config.toml
num_key_value_heads = 2
vocab_size = 16384
norm_eps = 1e-05
positions = "rope"
rope_theta = 484000.0
rope_fraction = 1.0
qk_norm = true
optimizer = "adamw"
lr_mult_o = 0.925
Each number is 500 + 25 x the weight over its row's rms, rounded and kept within 0 to 999. Layers, rows and columns count from 0. Numbers have three digits each. The size before them is the row's rms in percent of the matrix's.

# layer 3 MLP up, 2304x576, rms 0.0431, rows 44-111, columns 192-287
085:526461449509499514510516508511495509514475493531457520460497448471502521480520513558522486457490520468507466458515521456466504500535465497562525508508509504503510512514482511528455528502479531528482521501489499471542498546520521519514489511444462472510503525494529513502455494521471458455
094:513507464542479492483574520501478469514497537497492493496478454459535506507506500485532489498513485509494485512499521509484542484520490483486523525525519513472453498457544497500522512540483501511495500549465492493493502531497477493502517521484505518509505486489495448495520514507510490466
091:522477462523508510524530442542522487492526485515471522465519517468499525489511540495536501486503559514556491479518456471466553438475480519497534500479508513483520454465486453536542496502500461468538530507510569490464489501488522526506518470459505509512501540502527457504464511487479516469
084:465533459485479526483507473524480518489479506546507465493483477479468521527483559498514486488487463471490529526519492502473552468496501479547497508502539507493479476488489508499499505517526544489512519530522535489515533493507530516511512511464500446513537514479498528487473547500510531514
102:471507526575506489503502529478516519511537501526485501512465452508530525504464444505472452463499548511474504498528501468522517479517510448482467476537501507479492535524480514497500509450495515477499506550533546573532489511463448524478524544505508490525475487522468453506514497521523498495
104:486525457538474506481503526521471459501484474527456502502490514485519514532502479517538487488548497494512452469513494498477501466512492449489470489525535500501487504490486560486509483481502490515465517523467521492468517526502441477498460475458505499513469536515482441479527542503501525479
095:478512480483495520537524457483468503482515485501510494544492498481512545468481498501529519475517534495504523488498471509458502435457459440500552526483523500501507488476498510494515503466441481521546483490482521467528473491494479501514481455475532465513532513494483501510494468548515494504
098:523473489502492498519508465527537554485494490531486473518535523488475515473502486515492499543479558503474499496509520503498498522529525532510514494512495489499479520474548546465535497486508464490484519495467514513516472502545470505508507546448475512535489531505482509494486495468520517502
098:524489463473518506513520524479546499523519518505472501467490489547487499526486496509509510493538514503457463527504547488463507498554531515510543488498509506490476469520489582505525532461497514508461519503496524509473483488462481519479505510464513514525474494487515519500488550507523498478
099:490442515502504514497509475531528554506522490515469492466477521476538559473466519539525491456563487529494463490496484542515503549485485483473507474493496455509452478551537487495529501483507465511476469494471503499495486491514496489492516494498500537498498503516473503514492532474500467475
103:483485487474505475484517487499519500550561469524515457507462492500525534451499494467535500512518537509522509493500513470426514521511498502499483501502515477515515524492524486499553478507474500517496474495503464492499467496484520481525476512485508507526511511445496490517516508510550527541
103:517492515487483462535528500530526460525509494528491509497522522495505490463484523530535506497521544504449455473507533439462504559491477503539512498489493482494478503514528490489514505488486450481525515500514506457532514463533494545494481492468433480513479475497479498502452456479491474460
108:496520457497498470496518519495481486526541445506494571514497503538494504496488489464490481498522489499458498504537460517509509478527472463498489531491547494470465503516476489509495521531497507478485464505499536512481528505492526504498492508510535530509474468518525450525499493482515516525
084:512523490472512505544494554494442503466487399505473531502493501511493508463553473522494518519520497507493465479519522513524478504521455486467523512507487457513492480520514511488493503498480502501465462518459476480505475520584529491459436492480511519493525506544509536516535483524476509497
112:495505495541485495511478521481498516511478468505496527496454477530508462482534519516482492514498493548473501531446468479528489529515518493498494510504493445456420539508477515545469498485526543465516485556537499499479491532513502504508508498475506466527523546515547468499494502492474466537
089:467531481491574529521537478485468493472453484468518500516476504455511471528538483528537489454510489522559527501521510464483496456465518486521515481543531454498465485516543478538520425485500510432463490502523559525500496482505500514515493546487506472516523473514568506457510507529502545509
110:484468496517500505508525527535480520485541517558503542502481454496472507498499504473482494493497459495438455517512516471463495510506554475500464515522534488498498496460497507485499451531516487492495497520515498513472473528526499519422495512484480489541513487483512485476532521476503512529
095:508496510500464490503485523493481487504505513549510484502518496492488485491519525496504486474504473495471450524516526498532528533529499494525506560518493503500481511522475492512490520488479496502526505508495509484504490589526493511463471498493490519462487489523534469514502470508496483507
114:492520519556519529533522548455466501486465510497517496508494471498490510494528501442476540463473504502508517464463505478498459511437448488485504510529552453477453519478484492478493498523483468527482500484535534498510478491493515548441468556533473500465534495523525476439484516531508504530
115:530538539506506485501519518534501524479503517506492539481519520511481484515474495484491480470515462489503500518487490485488506466506511490508477522523495474502519473508502501466505499501507488492483461531536548481513470527480527493445460484500526469499512521455496525457485465496509495485
093:474508493501520502504545529509486463508504496537484503551509461536550501453509497520549484502506458530512520505515512418480521505511493521525500474507532461475525521495531493501515514465478452471537505486496534436541469528493529520492475500534504518544504557510496425508473494485481517520
097:491480519507458477513522481476526498495531472492524528527463496526503494497482496531489513465512480544480519514531496501539485496527530520521555506486470469495498531508486471510472518478481511482486475527556532509544485509497515529454526541466474502478486488530489490497465506533506524446
104:514483498499487445533505484507500504500513500497516513486512496483522502538461505504512494471489473468481471456544520511510459492518548496511527549511526500507517472458476505496524541515479480530517461529496498478526497543537470517473501489494501500511443488537490490529552479487495516488
097:523483512523475534547496525458514469527509504499476476511510440491488507495484507475520547498501519493463493514474500504493487479447493511489517501508499478504523472536523494504477508485515496496510514492467478469518483492457533514512467508483502460493497492515525479519500475501491515496
089:565429502507538465515525515443527484500465500488514499530486458540486475531524490524503460493491479515510490485496491457496495488472512491491529490537511498532481562521534491507523440572474502540515475490513525508548478500520511454467481495509475513512479479484487512504498523505500505484
110:483442470482508464545486500528501494492478478548509475494519477517527531444484561501503485473521511525537426501466512501503533518533504498485526527526522457504491522480495507532516478496459456484511549497479523479503525476558499450507488518496511507523478504495492516520526477509476466538
100:510472481555516513481499525529539529530470496538512501472518482497520470498512505504494539475503479491446530512520532518462512487471493472551487501512505474500506479496535539479488469496491497494491514519499492422480513499487463502442478484498508457507520506479503481474469488485508503550
090:507479504523550467499518454508503530484511479494521525477497483528513509445469522467506485483479486576494506507515495509467458514502478454492507492498484484521511471501509532505535526527477448502515487513528466508539506495484514515510462510479500496505499528502472492458516501503567504518
108:427551528492536513568531523502483511453517485523516530512495506502492482481546496470472523477491506521522494486477497513479478517474460502500491508480500522450523479535527511444512511519520507457526536546481514492498521542517475528468507525510458504506524495447566482490509468511503527546
114:480495532512510465521483517500487509487494474499482480482449501528460491479486479499502559499499534456533468497496447500509490507487456479499527470558504468497499501501517511519493454506497514536535509510499498501492514469539497470476522528506469510514483493464514525485507510511504466459
089:516507523496437497484504483509506480530489499526556448507504476487488467511520516517538460517513510545492523466476486509434505488489491503522505516528521505492478519500463512500464515532531489460490492445465510494537537486495486530512502524546467538493518507483493482519486537475491544572
099:482486495545512514532498546478490560469518462487425509491506468503533519528452488437515522468543528506494478489510491571480499488478445474474507504482459515510492510514491478491513474449508508507495496542497504513527521494509518520488481496478502501509471509526559452505524472496520486509
098:543477467481490521526488529509518430491502463494483518491453477465577524503508505519465482518479457504504488491472507450488518518470503500508468503524518460494494512509518494531544475456484482501506486471486531508521519497473494498495502499492494483490507532499512442509493534497489520548
114:482493492544523485485507499474483499546499499523467454501461505500496451516487502506494485499499498491477517420497508497477457491528504465501539503525518499480475509494502515487472467480486520545509509556515487502497481534503485461488510534510467492553485525502489497508520530524503515503
103:516536483474543530509528524465507446533503503488491579540431499450534500546560514505533530528493501535485502516493495527464551496515492486483483490501508443472475480518508511448538536555531479468462482487536545514505506447521456510465500516506511518517547520498494455471522501498524533495
107:475497505525508514499533457507453503469483481508481493479518504476543504484490543477485535486496493521537510515478504501484491494495490462490473506500523508528508484536530505524486493520484520502514523532493463492490482541512496477523451499535533519451528505508511467497548481463472510518
095:508524467526510475535480496503480484503512493487495530543494519509529522494449529524499512488510455483528491484493499439453471523490497522507510472513527455517483538493489509493516450517502457491546514510496525520480503503455525550487485504510473543526445483496505490466516491501475530473
098:481487529486513485512517529501510516514499486525486485447532500499486525451495490517544509441520483486476499515516500499454477485485507488496502530506527493514508471485516526502528457556510507519520480471533532478499531504508475488487497480516532480515479467445494496514459524445535517500
108:514499533530485546467499492478474514513532509517510492522500520540526480483531524481570470467476440495509477502509487455492459536539518490472503528530509491486512525476483493488476486508494510509528481492521553497539495492487500453495502495546494501513466509480483510491506585518547512492
103:515469442548467486522518531541517516529568502489525472466470476531520510479496508514496482478497475500439489519520496506514505540546529473512482498505483514461521554505452466552502531468517483504503492501464476486515548562521542477467498469483502526519491489480495492515592469465540467502
102:515497518510500483522532496482484529480510534506506497490507500497514513475519486496540479515476495476497497446488490504507463514493501487500450500517517505486442544531520517486478488497506499524499465532493524508490514515530513526508521505470461483501520490490487472481515525474545492493
100:515499470464505500493513517537485487498484492536483479474469498468509520506502434514510521513508525483478497525518528504550511520485510490477546498497535485465487500440450531475442484517491442514536469493506495509516482501526500525475468503477473541507475483492482509502483510504478541484
083:496468499511509452539477488492496562463511536503532475536512513515532519455442539516474461508512451521497497506515480522467455502504492487484495479484500477486536514491459516502530532452487470446485540517515512531522490478483506517504486520481509463522524506525481488449492512501540475502
103:532540483499548505520464511512524476513485516514514520514524487489523480513481516538500473513481491480464499471489494501463495487519535496499498479544555508470443509514526566474464504531509472520517532484524522494508492523519488491478477500540518529490513488501487482526484535510491465463
104:453469553512480489537545508493475453486499469513495503441483483434549534499490558559493482499472515503514487495488486493500515517483470517472499570501494476478530507473493510509524468487423488502493435522482497532486534543508459529495515462516498507482512504461504500490513483536531460493
115:508536522507517505486524478531486520516504495533472500488530460523510519456533520498488496455519508549480459521491496500515495497455471523468524487490496492507482492507487493508504506482533443490509499527490469542506508487506541500497507493470532506503531505502508425504487507506539495530
094:508524519493548511490503481467471513508481505509516504519514530528494510550551565490489520504535454513497510533524496462481497518510520532508507464525529456458521518492532490511477501527520501495500519472512464493539521464564520469484487523459482484495524489488511491459525530483474449540
098:506473503527472500516543508493491452516548500500512486497490500525527486518483510463526498538482541510456483505506515521455524485511540470545472515494482509471494485453488488494507517487502499501473491545500487522532534532519503501483512465487500521472526524457487496470466520496511455482
101:484508489512504515536476504534450523489488513523517518525519504480502493491465494484492517520507490468522449500493487525465482503499516507529469516501479449503512452505507474471458471481481508511483499517510488491549490546497448549512508464533475507499561472520494505450512499509467479508
100:532482471455507459497560475511510500522490492514480466507497476464510497470506528514482537514465518499474457538493495530453452489510476500482449499488501485488489482526501508501470508501498504492524469499496455486496511459500523527501486504468532518521495500492508547461484523489506492521
110:502468474546478524543479510502517419535534507534493492483502510476509543439528501506522495494557473524466485508488480505528507483502498489468542515504489518506482482515536503520504500474540471483508519481522514499500487486487522469466506478511506555559492508476498499523485513467492531476
111:494488533533505490545495502468532511504535453486510531542538519456491461474501527531531420502544478508461512487476482493472498444526458539493493489489498464479480551472538555538495484480461474457528491476496513527516501513512472514516505489474483474490501561512536483480471500494479512490
109:488497535502493524503505463463507530515531497484525453515512495481519501524473518531546522494529482514503481512522507505483542485535478492483467549487546471522477477520509535544502535499522510474481464474490514485529488508488498540547452469486549468540488560475500501453499486457477517521
099:498482502479534417511520512490470458518478400513468495522449482524521532429511508533513515485479513471514548503520439502517518509522525484471509505475530505493508468542492477485502513521468537481513467501483512481484523486525460487478478558499475459517521510473508500457498491517514519510
089:466466522524496453536515499440494511496519507503496522510456491492539501460532485548494464522488532516492512489518481514531505513442476521529549506495527478493456470499482545455466511497473509503483505529493513511496498531538452445486480532480463507446514497485504516505535468516557498478
097:542481487497519478532458539482513511501457448513523543544487518469505510521463489491501555511484482510531523510554502487486543508513487514477542534495538497498511530476513487492524481532531434466478538490472515498550495509497479495512528509524528487482545511530468532490487513469543510534
095:501497495491502476555515523485424494494486497482481507485514513497500533506497501539505468512499506506490475476478515436483506525529548497533510484509503517509461494474532512541538511487492480450446515488467531524485484521509516501472433516459501532526491525463505469521518543511526522500
101:483533504537511478544510494519548493505505493520474519516460483528541512513487477520579468478509524474511492494475502488508458491509503491448477502514490510466466532482554490502503454497514457488517503512488489476507517470481521520521487502532482519527505492504498510462513511500491558452
102:500474517521480503506518479484474507442518470491487488489505474520573500518507542512484505495531524527500445488481545454478518467505521506515497510485541521514506466475468485501531512461502512484457506558512500516507521552517499529482514510478521519499518510468497472490543512502487473508
110:487501503515536514483480470513510485537512519516485494543493475520494463484520474507493499520517516529467484496479466531509506451516498506510470472495519488481483491503492521524503517539459508509490537532500519530534469514494504545475460542499522530488516495478542513451503525528531502522
081:504507485509436485522542494490494511517515534519515488487484467524478515503467512488533510511530511509415481525468509461472471523532543518495462482512506498502516490506494505510513463528523506507500491485509507490480534504478512495498483469530482511501475469471454506474459500530553500472
100:521454508554518475540492522521496476456498473498509546444526510506534510424487509488503520481518543492469453468528500500469489512524495478498516536487510489511518497499510529456443470528514446495512531509464499465516510543528526515522473499505436475481491516511534490486460456498526526506
098:522506519511549471529501416479517502502479473513482524501479484465545510543497512514489498486483503498524519471505461497473533450493495499566490523500500469531530481504476510473484503550524494487502487521494504497511470517496502484525502543496470521482521495491538495490474494492524491508
099:509498486549468535500535527502511570443542477499547486501441505509496503456511521534507491482470501527509541502527480488522494501532544470539512489514502466521531548527475473503465506447478506526503498497508515450491557471503516507529528487476529521488531566490487532489487493522540506501
112:497508503532489523535512512495520498507454510543515520519486487498530515468553474544500509512513550510486487481502494536513554518508449510484541526521514509504479510499481494511473468503526531501471469557523460477457517511530494489500518468475490493497541485493503503510484571512522479472
093:551544466504522522517510514475475473526476493509453484539509508499520528497497539513506510484524446482509491500514467503511495486551485506498523507491488449505537478429437477495466460483504472539506478519513481500549507538513520512475463494466501470501489522512490494514494484534463533511
111:474496487540499470482503495508494489510535511505469497463480439515519529497536531463519496496541527532497452446507487505467469464530495442490492514520469477467497452509492518463532493477488474480461485544533504529508502526520496479512479514471497523523532536517489470502525496510544527488
114:514504523520509526515515508480485488474501494507488489504458469484516462482492492530556528503505509498536528498511501470469505492481488511501536509508523493433521534532509537496491477463466473522531471498514487439513486520514503497481492510513495468495522507470482530495533512534470484510